config.yaml
head_dim: 32
vocab_size: 8192
hidden_act: "tanh_gelu"
norm_place: "pre"
Each number is 128 + 32 x the weight over its row's rms, rounded and kept within 0 to 255. Layers, rows and columns count from 0. The size above them is the row's rms in percent of the matrix's.

# layer 7 attention key, 128x128, rms 0.0549, rows 89-95, columns 0-127
size [ 85  89  89  88  95  87  89]
[[178 173 133 135  75 182 141 139 141 170 166 131 104 109 181 137 173 176 146  70 102 142 147 139 170 132 156 158 149  96 173 101 101 139 158  90 162 117 140 138 119  36 133 135 169 104 154 110  24 151  73 102 136 109  99 119 110 112 147 156 171 162 136 113  80  95  93 133 129  96 125  87  99 121 114 143 180 187 134  83 131  81 125 145  91 162 128 142 123 130 118 217  72 144 134  80 143 134 117 177  92 123  78 131 126 159 143  85  66 122  98 126 175 139 106 136 107  84 133 121 111 135 111 111 157 108 117 139]
 [125 158 136 139 109  82 140 124 135 125  97 151 105 141 136 170 104 139 148 174 109 168  84 119 122 109 150 134 157  87 146 177 154 131 128 190 145 138  84  80 121  92 127 147 138 131 173 195 101 122 121  88 168  83 136 130  92 106  98 152 193 119  93 130 113 117 106 167 158 149  72  83 160 112  83 140 119 160 122 169 126 195  69 103 153 132 162  84 208 101 110 178 132 129  61 176 148 128  91 165 155 115 115 134 155 164 127  83 141 155  66 141 143  74 115  85  94 127  87 124  99 148 134 117 110 215  93  89]
 [ 88 100 114 118 129 152 154  73 138 106 114 189 134 182 102  96 163  58 143 151 138  69  99 169 116  78 143 138 101 162 143 119 103 137  96 117 117 173  96  92 157 112 132  82 117  92 113 187 122 195 100 148 141 160 170  65 132 168 133 146 127 147 127 109 102 174 154 129 105 153 107 133 181 157 113 100 113 133 214  58 150 156  67 124 158 166 146 153  98 126  98  98 105  72 121 111 157  80 128 146 106  72 182 101 102 150 153 145 119 120 129  88 126 215 121 151 136 165 124 157 104 121  87 149 116 116 151 157]
 [113 105  99 131 142  89 152 117 106 113 161  93 106 154 102 150  81 132 161  73 128  83 110 130 193  90 169 158 176 154 126 167  50 109 112  74 162  84 103 183 139 167 128 172 163  94 134 153 121 108 105 151 101 156  83 181 109 159 140 136  62 143 157 141  96 148 113 121 174 120  94 120 141  99 123  93  66  99 153  99 109 134  97 138  91 183 109 122 114 108  98 129 171 144  54  69 181 117 147 140 146  57  99 129 137 137 120 173 127 115 144 171 126 146 103 121 117 117  81 165 181 168 143 127 108  76 180 156]
 [ 95  47 134 108 158 131  87 167 133  78  94 163 112  84 117 151 169 140  68 135 109  89 185  65  86 165  95  91 152  79 171  77 160 111 144 162 110  71  67 118 121 130 150 140 131 149 170 140  62 114  92  80 134 142 111 134 158 141 139  89  96 151 159  85 121 103 124 167 175 149 128 136 149 142 173 142 157 146  80 154 122 171 187 147 166 114 117 113 156 127 153 155 145 136 110  61  95  98 111 145 139 173 176 111 157 160 139 187 146 141 168 185 160 139 149 133 165 135  84  94 171 121 134 148 143 133 115 145]
 [149  97 166 111 155 182 112 116 174 181  99 164 115 151 155  96 123  68 131 134  89 135 107 131 176 100 174  98  70 158 146 102  74 122 109 127 153 165 155 138 103 113 145 136 156 151 151 100 137  33 118 115 152 165 127 114 135  66 138 176 117 143  86 136 119 142 186 117 176 148 119 150 119  95 148 177 118 149 115 123 170 103  69 149  96 175  84 146 153  83 123 131 119 168  62 108 136 124  87 199  98  52 140 131  99 153  94  84 133 117 117 196 104 110  88 135  98  95  98 113  85 134 134 122 154 168 121  88]
 [148 153 117 112 170 111 134  88 162 163 140 200 153 151 162 129  85 159 133 161 166 151 139 133 155 110  71  83  95 176 121  55 144 115  75  94  91 127 123 157 109 133 159 125 111 142 138 131 137 169 133  92  72 125 144 100 133 106 123  38 161 108 176 171 156 152 150  98 181 119  84 184 105  73 131 135 106 138 169 144  98 131 166 113 106 114 121  95 167 146 137 138  75 179 117 143 175 135 163 102 169 138  89 121 130 152 137 115 162  96 148 163 150  30 141 126 165 177 175 207 125 139 133 107 119 117 142 127]]
# layer 7 attention query, 128x128, rms 0.0547, rows 90-95, columns 0-127
size [ 78  87  82  76  81  88]
[[101 107 153 139 128 157 144 137 148  92 128 150 101 146 108  66  95 129 138 160 161 101 121 124 131  89  92 141 206 164  81 144 110 147 124 139 145 114 103 108 137  36 148 166 215 158  81 142 194 150 127 116 107 184 121 100 148 140 128 131 144 136 131 130 144  87 130 181 110 150  92 158 163 118 129 153 135 126 132  75 125 133  79  98 168 219 178 168 152 122  96 156 106 175 133 218 143 101  99 108 141 145 133 125 158 124 119 115 103 129 142 148 120 139 139 113 165  70 119 216  95  90  91  79 154 149  95 127]
 [105 128 119 146 100 124  97  89 174  79 100 115  78 182 128 172 118 119 125 157 177 129  57  93 122 104 131 116 131 105  93 134 116 146 130 161 167 178 118 165 137 154 186 110 107 103 165 115 126 150 128 123 139 187 152 119 119  91 176 115 129 182 167 247 183  81 150 140 145 178 128 107  70  96 124 125 139 150 114 113 131 190 167 114 122 165 108 125  81 149 158 126 134 159  87  98 141 153 123 142 129 122  74 124 133 136 161 121 188 153 135  76 165 140 108 125 182 156 130  70 115  71 160  87 120 148 189 135]
 [146 151 142  94 101 135 117 132 113 148 119  70 112  83 163 147  81 124 133  63 126 161  72 134 120 122 142 187 131 140 120 176 107 171  85 126 131 132 172  93 145 210 136 132 137 100 146  78  71 105 119 115 109 158 125 134 168 141 144 191 121 113 131 157 128 140 119 122 117 168 121 106 158  97 102  65  77 164 174 111  92 161  77 170 168  98  55 126 128 125 104 165  93  84  86  69 106 102  77 143 150 122 126 202 116 137 125  72 128 138 105  56 146 125 161 123  97  88  96 120 164 117 177 111 179 139 138 158]
 [ 92 117 118 150 139 134  70 112 113 151  95 149  98 125 146 137 155 166  99 130 122 124 153 116 138 148 129  69 206 121 125 143 132  80 140 179 139 122 129 141 136 159 128  99 167 169 142 168 121 113 133  88 139 173  89 175 120 112 187 191 168 110  61 141 115 125  79 134  96 133 139 105  28  94 109 158 116 139 132  98 231 100 118 180  86 126 130 115 167 100 136 102 123 148 132  97 149 120 118 129 125 126 152  88 117 148  97 127 190 151 167 222 140  91 108 107 119  59  80 139 139 105 127 120 159 105  74 155]
 [151 144 113 123 142 124 151 123 183 164 117 132 117 205 138 116 161 132  93 113 165 194 135 179 213 103 118 107 130 141  98 110 154 150 143 152 142 153 104 166 133 138  85 138 166 151 186 153 112 138 176 134 125 171 130 129 123 152 118 154 153 113 112 169 135 184 149 142 154 197 116 137 160 149 108  48 116 147 130 138 128 130 116  98  84 130 161  97 165 128 203  81 126 111 189 172 208 126 153 156 127 132  96 170 178 145 134 203 136 193 152 126 143 127 124 121 139 141 145 172 173  76  87 180 102 159 128 128]
 [124 121 106 195 143 150  97 137  69 161  88 141 138 116 143  75 204 126  85 103 137 163 119  96 107 128 165 133 127 142 166  91 132 169 102  71 141 137 154 166  90 115 110 169 102 126 128 117 113 167 171 119 130 159 191 135  78  77  95 131 130 147 138  78 119 146 183  72 107 113 142 144 144  46 179 120 208 104 121 177 121 169  70 157 136 119 137 119 166 136 119 106  61  67 117 127 165  68 136 110 136 135 127 183  76 179 136  97  78 109 133 142 145 121 120 147 104 141 146 112 129 101  95 101 150 175 117 153]]
# layer 7 attention value, 128x128, rms 0.0545, rows 64-69, columns 0-127
size [ 95  83  91  83 101  92]
[[162 178  66 163 158  72 105 130  50  90 175 123 103 118 120 135 140 125 131 135 189 126 162 164 111 120 104  59 140  90  97  91 154 153 103  79  87 144  70  91 168 123  94 126 159 129  96 171 148 172 119 134 139 105  97 130 164  84 208 149  89  84  89  97  84  85 138  88 144 184 131 140 136 116 143 107 186 132 132 112 136 129 129 143 114 156 119 157  75 154 152 174 159 121 113 119 173  91 170 164 128 166 145 158 161 122 121 147  82 161 152 121 105  63 145 119 117  91 176 173  98  91 133 105 140 160  97 125]
 [155 150 164 130  85  65 119 179 123 178  64 171 155  97 112 144 163 154 111 134 116 121 170 148 142 143 150 121 130 158 104 110  90  66 198 174 151 122 178  81  99 126 113 112  44 160 137 115 124 154 122  62 109 129 172 135 109 100 122 151 164 174 149 228 126 123 127 106 171 120 113 144  99 122 100 108  71 112  97 115 132 155 116  97 126 147 157  86 144 110 101  71  72  91 136 114 103 155 127 133 108  93 160 119 139  87 171 118 167 137 111 142 150 130 120  49 115 115 101 146 177 154 123  70 158 151 168 113]
 [ 89 125  82 135 142 129  62 119 130 134 119 155 168 132 179 127 126  85  87  94 205 130 163  97 174 109 134 182 148 162 139 113 143 128 132  89 129 130 148 165 133 114  71  35 162 128 152 126 141  91 142  92 132  83 154 150 105  57 125 165 128 193 138 130 126 171 119 156 128  80 113 139 104 160 170 103 109 138 101 139 155 141 139 127 170 150 143  72  99  71 126  84 113 203 124 119 117 117 152 173 173 185 121  91  86 135 130 118  82 130  99 128  91 170 110 157 147  92 115 134 176 143 155 189  77 174 154 149]
 [126 137  99 138 141 131  86 130 104 112 133  91 160 111 107  74 140 141 137 144 163  96  82  76 108  85  86 106 139 169 165  98 137 117 134 156 131  71 150  89 148 150 114 143  52 111 132  58 144  91 210  99 156 106 127 178 147 125 111 165 174 132 121 112 105  94 127 110  92 154 151 132  83 120 112 134 184  12 137 133  49 160 106 157  90  66 117 119 113 120 130 164 133 134 155 120 123  82 118 130 112  98 142  99  94 131  74 134 127 112 159  82 143 107 107 154 158 138 148 182 199  81 168 157 148 116 145 146]
 [131 102 116 149 181 109 137  96 206  89 106 102  86 165 152  72 214 172 162 119 165 167 143 131 161 159 125 140 174 170 141 178  70  88 153 140 133 100 108 124 174 111 174 152 120  82 168 122  51 113 120 139 137 132 116 140 104 175 107 104 121 114 146 146 180 145 139 197 136 120 129 122 176 138 133 113 218 154  93  92 152  94 116 149 136 155 139 104 182 105 116  89  88  84 105 104 116 139 143 128 119  97  97  87  96 139 108 115 152 142  99 102 211 162 102 131 115 140 105 102  96 103 143  76 106 147 111 110]
 [137 147  60 117  98 154 110 111  85 162 149 151 193 135 170 112 138 140  97 159 112  89 159 119 131 125 115  97  84 153 142 118 145 112 160 108 125 150 133  80 174 160 166 187 165 105  87 156 148 174  77 141 156 101 130 152 118 135 129 142  64 115 139 158 144 141 127 119 105 101  96 122  62  98 119 155 123 123 114 169 182  93 123 100  20 110 115 145 111  53 154 136  96  96 122 120 141 105 169  67 144 161 100 170 138 171 122 122 198  68 127 150 145 158 137  64 170 139  73 177 145 134 154 140 144 112 147  95]]
# layer 7 attention output (transposed), 128x128, rms 0.0675, rows 64-69, columns 0-127
size [ 91  79  92  82 105  88]
[[129  99 139 107 103 108 173 137 144 116 147 126 179 121  98 167 155  92  91 126 122 126 118 113  65 117 103  94 197 173 143 171  95 112 134 159 158 111 145 130 123  44 121 148  67  87 173 115  49 152 174 131 103 126 117 125 113 125  91 128 138 127 127 168 121 128 114 134 113 134 159 100  66 123 139 101 163 124 111  99 214 139  71 133 117 136 101  77 154  93 162 129 108 125  95 141 196 111 158 141  90 141 111 155 115 142  35 114 141 118  69  88 152 141 138 109 187 172 178 156 161  79 117  85 107  90 153 156]
 [181 157 115 124  43 136 161 142  95  88 197 108 153  82 127  71 105  64 149 183 100 139 122 148 114 126 104 133 127 105 128 123 133 199 127  43 107 143  95 112  90 147 116 165 132  92 106 125 158 148  90 137 103 130 118 163 129 100 125  96 132  61  88 135 106  87 173 156 168  90  90  88 153 133  72 106 108 116 138 124 128  54 144 113 140 171 136 189  33 122 120 189 154 111 134 142  91 101 144 139  99 137 147 112 127 118 117 180 109 139 109  94 143 111 110 116 152 129 114 145 118 176 187 120  88 139 117  95]
 [131 172 154 146 152 111 163 105 146 133 160  78  70  52 119 119 139 164 177 191 101  96  95 126  86 147 123 110  75 114 159 149 143 121 174 125  94  79 126 146 177  82 126 146 114 148 122 108 136 163  92 190 118 143 142 157 126 135 215 115 101 110 157 155 158  86 128  67  64 114 173 169 116 102 113 116 166 108 142 155 105 163 122 180 150 115 156 142 113 130 113 184 142  85 168 146 110 168 155  79 132 125  77 134 140 120 198  78 170 145 154 135 195 134 129 176 112 128 186 150 123 101 120 107 126  95 129  96]
 [ 95 160 143 128 140  70 122 136 122 125 132 152  93 104 159 121  77 189 150 154 131  90 124 119 174  53 119 105 128 163 139 158  87 114  85 167 148 147 127 115 120 113 121 117 114 116 148 167 101 112 108 172 107  71 139 158 112  54 159  75  72 127 120  79 149 151 118 147 137 125 198 127 194 136 160 143 122 150 175 180 166 145 109 130 117 155 158  65 176 125 202 108 101 117 117 135 114  64 158 154 131 135 147 120 124 143  91 147 103  46 163 108 191 122 109 100 130 166 124 115  81 187 117 143 109 177 135 179]
 [ 98 122 125 135  84 134 144 142 108 170 179 117 108 137 158 146  47  76 110 118 188 125 144 131 127 161  99 143 107  87  59 101 175 156 154  72 137 113 161 123 175 141  90 114 130 152 105 115 171 145 176 113  81  82  84 119 170  64 120 156 139 141 150 119  94 120 135  99  76 171  98 147 142 159 162 151 122 156 161 117  95 193 167 192 153 110 113 183 102 122 127 124 110  86 112 160 154 107 108 147 154 127 153 115 137 106 192 116  82 112 160 150  86 108 161 193 167 148 135 182 177 137 154 183  86 102 116 137]
 [143 152 137 137 106  61 216 121 139 177 164  97 135 191 149 104 120 122 146 117 105 148  80 146  99 142 115 135 133  98 101 135 118 127 113 181 168 112 111  51 147  92 138 111 205 131 129 154  71 133 101 143 205 148 182 159 163 158 199  71 156 107 118 150 206  87 112 174 144 118 168 150 112 104 137 166 110  92  93 126 117 154 118 171 115  90  81  99 153 130 121 158 135 123 115 111 122  57 126 135 179  84 143 143 103 139  95 154 125 166 127 105 101 114 143 134  90  62 158 129 134 122 167  95 151 124 138 159]]